{
  "num_hidden_layers": 9,
  "hidden_size": 192,
  "num_attention_heads": 3,
  "num_key_value_heads": 3,
  "head_dim": 64,
  "intermediate_size": 1152,
  "vocab_size": 2048,
  "hidden_act": "squared_relu",
  "norm": "rmsnorm",
  "norm_place": "pre",
  "norm_eps": 1e-06,
  "positions": "rope",
  "rope_theta": 20100.0,
  "rope_fraction": 1.0,
  "qk_norm": true,
  "attn_scale": 0.159,
  "bias": "none",
  "tie_word_embeddings": "early",
  "parallel_block": false,
  "extras": ["some layers without attention", "local attention windows", "shifted keys", "normalized values", "value embeddings", "hashed n-gram embeddings", "a smear gate", "an embedding shortcut", "learned residual scales", "skips across layers", "capped logits"],
  "init": "normal",
  "init_std_qkv": 0.0481,
  "init_std_o": 0.0597,
  "init_std_up": 0.0688,
  "init_std_down": 0.0688,
  "optimizer": "muon_hyperball",
  "learning_rate": 0.00675,
  "beta1": 0.95,
  "weight_decay": 0.0,
  "lr_head": 0.0127,
  "warmup_steps": 0,
  "schedule": "wsd",
  "decay_fraction": 1.0,
  "decay_shape": "linear",
  "final_lr_fraction": 0.0,
  "batch_tokens": [8192, 16384, 32768, 65536],
  "max_seq_len": 512,
  "doc_mask": true,
  "train_tokens": 204000000,
  "max_steps": 8698,
  "dataset": "wikipedia_en"
}
Each number is 200 + 20 x the weight over the matrix's rms, rounded and kept within 0 to 999. Layers, rows and columns count from 0.

# k: layer 6 attention key, 192x192, rms 0.0483, rows 87-95, columns 0-191
# q: layer 6 attention query, 192x192, rms 0.0484, rows 88-95, columns 0-191
k87,219,210,227,220,203,194,188,212,189,192,173,228,199,190,186,205,194,198,182,200,212,209,210,224,184,197,194,198,175,194,188,204,188,195,191,204,208,196,202,211,185,204,204,210,201,213,200,212,191,232,217,219,202,183,210,197,174,200,188,181,192,193,207,216,238,188,198,185,229,180,185,207,210,204,203,199,199,192,192,211,193,222,192,199,222,166,214,187,213,197,197,202,206,197,196,185,212,221,219,227,201,204,178,216,203,184,206,207,190,189,197,199,233,188,204,193,219,189,201,206,222,229,212,197,194,199,216,202,189,207,219,195,210,227,211,165,178,213,167,209,231,182,172,206,218,201,185,198,177,184,205,201,207,198,198,188,219,192,200,190,211,198,157,193,199,218,200,214,206,205,210,224,194,212,192,209,205,175,196,189,183,199,196,184,184,185,217,183,207,173,191,216
q88,194,223,201,193,189,184,175,165,193,199,193,216,182,216,224,206,237,225,208,188,204,199,185,179,211,183,202,204,188,203,230,192,206,203,190,191,189,206,205,193,222,172,207,185,190,181,196,175,163,194,176,167,165,192,190,183,199,190,168,188,202,195,187,187,220,222,168,197,185,206,212,208,220,216,183,193,195,179,198,188,188,201,188,212,210,180,176,208,238,233,234,205,208,230,245,203,193,200,180,182,176,195,188,214,216,222,224,200,194,190,176,259,190,191,189,222,204,198,184,204,197,235,226,169,196,184,205,177,178,230,199,184,185,186,234,180,213,216,197,196,185,202,195,186,191,205,187,185,203,189,231,190,228,192,206,169,167,219,182,225,200,220,212,209,211,214,188,197,190,178,194,175,231,202,216,203,208,172,193,197,210,189,180,188,198,209,179,224,229,203,215,193
k88,213,210,211,207,195,224,193,207,197,229,202,211,215,228,261,164,220,205,171,194,229,182,200,197,184,208,213,216,237,211,186,172,199,191,227,184,217,197,203,203,210,205,182,208,196,209,198,157,181,236,188,205,191,201,198,206,219,191,176,206,185,209,209,203,233,190,215,228,209,190,185,206,215,163,190,221,202,211,191,227,211,210,185,206,212,258,177,200,194,198,171,161,182,214,222,180,195,202,178,174,194,200,213,213,213,227,181,208,195,173,196,176,191,198,189,182,166,238,185,195,154,223,171,222,201,217,162,222,248,176,146,197,205,195,161,212,171,182,197,195,198,181,220,204,209,174,181,203,215,210,194,237,197,204,190,207,206,224,188,222,193,200,216,204,218,175,209,220,216,213,173,202,204,206,208,204,192,229,185,180,189,195,217,205,209,190,202,174,214,242,185,193
q89,195,203,178,151,200,173,205,189,219,208,204,181,251,183,196,239,190,226,213,221,225,181,194,193,190,212,228,204,244,207,185,159,210,191,183,218,238,178,195,233,206,228,204,216,191,215,226,180,209,198,209,201,205,210,201,187,177,234,226,198,182,226,156,197,256,173,203,199,202,229,197,199,189,215,221,170,217,173,179,214,203,204,173,167,197,207,212,161,206,211,152,226,199,223,210,193,215,194,208,206,219,242,199,256,231,178,209,185,206,190,190,159,196,200,213,184,175,197,206,211,199,210,222,204,199,211,224,193,222,176,203,228,205,223,192,212,154,181,190,198,165,179,223,195,214,184,213,183,206,225,200,182,238,208,208,215,206,203,178,197,196,193,197,178,213,196,214,196,194,179,192,179,186,243,190,241,200,221,195,207,197,208,197,210,192,181,193,209,226,199,185,219
k89,206,251,193,211,166,191,193,207,215,213,193,188,203,194,196,206,209,229,203,167,196,208,230,174,214,217,199,187,217,198,178,188,248,201,196,203,234,225,206,215,213,220,190,202,217,212,204,234,201,194,225,210,222,172,180,176,185,167,211,190,188,184,199,217,172,196,224,217,200,180,182,194,180,188,226,190,203,205,214,221,191,187,213,182,185,215,211,209,204,204,178,183,180,225,187,188,199,223,199,212,168,200,214,187,203,201,220,173,197,221,213,203,244,182,209,197,210,240,164,195,153,170,190,204,224,217,182,155,193,176,180,177,202,204,215,198,196,216,244,204,230,143,191,200,236,185,196,174,166,220,208,210,217,197,194,175,231,192,169,194,184,226,155,216,215,185,225,232,178,196,182,195,207,214,197,204,202,179,202,202,174,213,216,195,218,188,238,174,215,230,229,216
q90,136,193,180,187,180,201,247,156,173,221,235,220,167,209,185,200,198,196,188,173,188,213,182,189,187,218,186,209,203,233,207,208,198,214,232,185,210,208,213,160,159,176,207,230,220,213,190,244,198,177,205,191,239,155,215,215,140,176,197,209,218,210,162,217,216,210,189,236,207,154,204,205,203,208,234,215,163,224,198,187,177,198,224,194,169,186,139,207,210,175,209,201,225,184,202,202,201,171,192,216,208,196,170,159,194,198,217,194,179,196,206,215,192,222,209,230,176,201,199,176,187,188,184,226,252,175,178,194,209,221,202,194,225,191,212,192,150,188,233,207,184,149,222,224,251,150,209,188,194,207,212,183,223,193,195,202,202,190,176,228,192,212,203,218,210,193,210,206,205,198,172,169,176,177,212,202,197,212,179,242,219,237,201,204,175,150,177,195,194,194,206,190
k90,207,187,200,185,177,169,207,183,174,188,204,222,187,227,203,198,196,249,169,230,209,183,194,215,222,185,190,225,186,197,192,214,190,192,154,229,184,243,219,220,190,197,177,218,220,232,196,216,174,198,192,186,190,203,207,193,194,193,167,182,175,194,200,174,201,216,194,200,187,163,218,189,220,212,196,169,202,194,196,180,226,239,189,204,218,199,179,199,199,179,185,192,203,210,176,205,187,188,206,209,247,231,207,205,183,207,226,159,177,176,173,194,220,217,189,210,201,208,158,224,211,215,213,174,171,181,208,212,206,204,225,207,194,211,212,212,198,209,214,185,189,225,179,190,197,143,209,224,148,185,183,203,214,209,202,204,185,179,198,211,225,164,219,219,195,174,166,221,244,204,211,192,179,192,191,216,194,176,178,206,180,223,208,205,191,234,189,182,208,222,211,203
q91,187,176,203,191,178,191,159,171,217,212,213,202,196,233,151,189,199,198,170,221,201,198,201,183,224,168,207,216,189,206,244,193,219,188,201,202,184,214,217,211,188,213,203,214,218,230,207,213,217,189,221,190,247,173,204,229,207,208,221,199,183,177,184,191,291,227,197,185,197,204,170,201,212,190,192,194,206,222,203,206,157,188,181,223,170,194,209,199,185,197,186,207,205,207,193,193,191,163,212,191,181,211,182,169,191,204,204,198,195,192,187,197,194,230,201,211,201,183,185,184,210,226,190,228,232,185,214,171,236,184,196,195,186,220,184,173,182,230,196,200,193,215,213,260,198,203,186,210,206,205,194,224,207,179,189,216,235,217,182,205,206,196,218,200,211,174,165,196,189,175,194,174,197,218,222,207,184,220,218,240,219,195,171,211,180,172,177,212,195,207,218,219
k91,209,205,206,191,207,209,197,203,200,226,215,204,170,204,218,183,168,195,225,215,225,176,164,219,239,171,185,214,174,219,218,192,170,174,240,182,210,174,231,250,212,232,194,173,173,189,188,165,196,217,199,164,171,213,197,227,249,188,231,211,210,241,201,208,231,198,239,203,164,229,186,192,169,178,246,205,224,202,240,194,175,189,220,207,184,162,171,193,200,197,204,185,180,198,197,231,164,214,212,270,203,173,199,155,224,262,166,183,192,172,210,168,157,205,185,171,242,211,212,221,195,150,232,197,232,186,185,206,217,248,223,172,191,205,226,203,197,225,192,198,204,142,207,184,191,192,219,184,221,213,190,222,247,184,202,206,198,180,170,197,192,201,208,143,153,232,183,202,153,207,187,212,178,222,183,253,226,205,221,200,201,180,223,232,218,154,190,214,212,196,172,203
q92,239,155,244,193,155,174,144,196,225,134,177,173,274,198,201,222,193,143,175,246,206,183,199,209,209,177,208,232,232,183,248,226,218,217,160,202,155,242,219,181,222,234,245,229,156,184,226,194,191,189,251,153,191,254,202,199,230,185,197,156,194,186,228,174,300,157,232,199,177,217,179,188,214,212,196,248,237,211,256,188,189,185,203,232,216,228,205,223,248,190,200,196,200,269,206,209,195,244,255,196,217,220,199,245,162,188,178,206,215,212,199,228,199,217,187,192,186,240,180,239,181,194,216,208,179,211,235,171,240,153,242,189,220,213,215,232,279,217,211,234,223,249,202,213,139,232,194,224,185,189,167,259,232,210,184,208,225,158,276,223,187,225,252,184,195,158,170,183,173,209,213,198,228,205,195,199,192,176,262,193,216,194,230,179,208,246,191,188,243,223,201,184
k92,189,200,212,197,176,204,190,198,213,221,170,230,219,217,180,188,203,203,194,209,201,194,199,185,186,219,184,199,198,202,189,194,193,223,193,212,213,191,196,218,181,220,237,229,211,216,211,207,198,241,190,242,231,188,215,211,217,184,217,181,185,174,209,166,235,186,177,189,211,205,204,184,212,197,183,218,164,213,231,178,216,207,186,236,236,223,209,178,195,191,181,177,206,197,195,206,205,244,224,192,161,223,212,213,179,172,173,210,181,207,173,204,227,211,215,216,177,214,219,187,211,231,189,195,194,210,177,172,206,204,194,229,225,223,174,198,192,195,199,174,199,174,172,222,190,202,197,224,187,199,217,192,220,202,195,199,219,219,203,205,202,203,182,181,197,199,208,215,233,216,214,204,202,182,190,188,195,188,211,173,183,216,232,186,193,205,217,165,221,180,229,181
q93,194,227,201,232,195,182,215,192,226,228,198,174,176,206,199,185,191,201,213,193,231,212,205,195,197,219,212,200,201,217,193,216,195,181,181,206,181,206,222,166,221,178,194,226,206,196,196,190,215,194,214,198,223,202,180,195,186,198,216,219,201,193,191,202,158,193,204,235,217,179,185,211,225,219,231,225,209,233,204,184,200,202,192,194,198,178,181,194,226,179,199,193,200,182,234,224,208,194,227,187,202,188,213,177,188,204,196,206,199,196,181,178,193,193,210,193,226,205,197,205,195,188,176,203,235,174,198,173,203,192,199,246,177,203,185,215,180,189,189,225,191,190,213,202,196,210,204,212,213,223,224,182,183,190,207,187,196,180,210,213,186,218,192,201,199,198,188,197,197,177,182,182,212,200,199,202,218,213,231,203,216,184,193,211,207,190,211,192,226,170,182,231
k93,152,193,199,192,171,205,179,177,200,249,190,210,244,211,217,190,175,173,211,201,158,211,194,172,192,200,209,170,259,214,210,192,241,212,269,216,205,148,186,206,223,210,225,195,199,153,227,155,197,193,160,201,221,172,191,197,257,171,248,192,210,201,225,138,214,171,200,219,175,253,206,184,215,188,178,224,185,265,265,186,172,200,189,237,218,255,189,173,188,188,167,144,185,225,253,244,184,258,225,170,146,214,204,204,214,176,117,221,178,247,190,179,184,223,208,226,162,225,231,157,173,192,175,165,188,235,114,155,218,190,211,210,209,184,189,226,229,164,239,169,209,184,200,186,128,227,243,220,231,228,187,182,231,219,207,221,207,256,169,199,147,205,266,196,242,241,186,197,215,223,148,203,248,173,204,162,207,245,227,164,215,204,264,205,242,196,234,187,214,192,255,129
q94,159,198,170,232,237,210,249,164,178,195,219,212,181,202,182,202,190,193,193,202,209,234,182,198,169,193,170,212,223,228,186,208,205,213,252,194,223,199,206,177,173,164,200,210,216,228,182,232,218,180,221,209,221,197,211,191,164,195,199,180,205,203,229,194,239,195,193,211,194,176,201,226,184,176,224,199,175,215,188,200,180,213,205,242,191,192,201,201,212,191,212,226,207,189,237,211,204,170,167,208,212,206,185,185,181,215,187,177,190,206,230,199,195,189,206,231,179,200,231,193,175,196,185,223,219,193,177,192,248,193,184,197,215,198,231,212,183,184,217,189,175,197,218,198,272,146,207,199,192,186,213,200,197,213,204,200,210,212,177,229,217,213,197,237,229,198,208,213,201,225,186,180,218,188,214,207,181,212,199,248,241,200,203,216,192,152,193,199,204,199,190,200
k94,174,210,217,205,198,262,189,163,220,248,221,229,169,207,175,197,191,192,268,170,236,203,178,148,224,210,154,235,174,189,226,164,180,225,244,120,214,181,219,165,208,249,227,190,168,179,215,187,194,239,145,223,208,182,227,239,249,237,287,259,235,196,181,209,242,180,177,216,155,263,234,174,142,156,229,228,195,178,263,197,170,110,189,162,197,202,205,189,219,241,210,215,204,168,193,188,187,166,181,212,146,199,217,191,209,249,183,230,205,208,215,197,181,170,204,197,172,226,225,154,155,178,182,237,182,223,222,204,228,245,112,185,231,195,199,221,218,209,231,183,228,165,180,239,256,224,190,190,270,213,222,264,171,184,172,239,224,193,206,259,221,204,193,178,176,219,253,208,178,204,229,189,179,185,180,208,225,183,251,189,200,179,173,175,177,167,157,212,183,231,166,158
q95,165,245,221,151,262,157,232,189,142,171,209,233,199,157,244,228,129,204,179,183,168,157,185,275,191,204,218,269,215,193,164,217,178,214,185,207,232,210,247,185,215,203,153,241,241,207,167,198,156,227,244,166,132,250,229,185,186,181,194,174,201,214,220,230,174,174,194,255,263,143,249,239,143,197,214,253,158,188,188,183,264,208,240,165,203,190,193,183,197,189,203,152,157,131,248,187,220,225,199,234,212,221,190,200,180,159,152,233,202,192,185,204,252,237,207,180,147,293,241,209,158,157,191,174,201,197,205,244,174,193,226,216,197,167,225,264,234,161,161,224,217,160,148,138,150,186,208,222,184,223,144,153,229,280,162,207,169,189,209,159,205,226,204,175,156,218,212,196,228,206,187,263,172,213,160,156,241,247,192,158,139,199,245,219,187,222,234,167,184,169,229,226
k95,246,159,193,178,200,179,178,186,210,196,226,210,176,189,221,212,183,205,141,239,174,179,190,214,213,196,220,187,200,194,197,196,188,197,208,222,194,193,189,262,177,189,185,188,222,195,192,178,220,150,198,155,180,201,184,186,173,144,141,146,163,222,182,207,168,248,249,229,162,166,180,206,189,191,169,217,239,181,183,208,192,226,218,235,210,205,192,225,194,171,227,187,198,232,203,220,203,213,223,222,220,181,187,154,216,226,215,158,203,204,191,190,155,213,190,187,207,168,180,231,226,232,185,172,218,191,224,196,183,177,268,173,139,192,194,208,161,183,158,222,198,214,205,162,166,134,228,235,171,186,182,157,207,200,200,188,179,182,167,183,172,172,243,215,202,188,152,200,190,208,187,197,174,225,235,217,209,208,182,235,203,215,208,224,234,186,187,191,229,207,212,197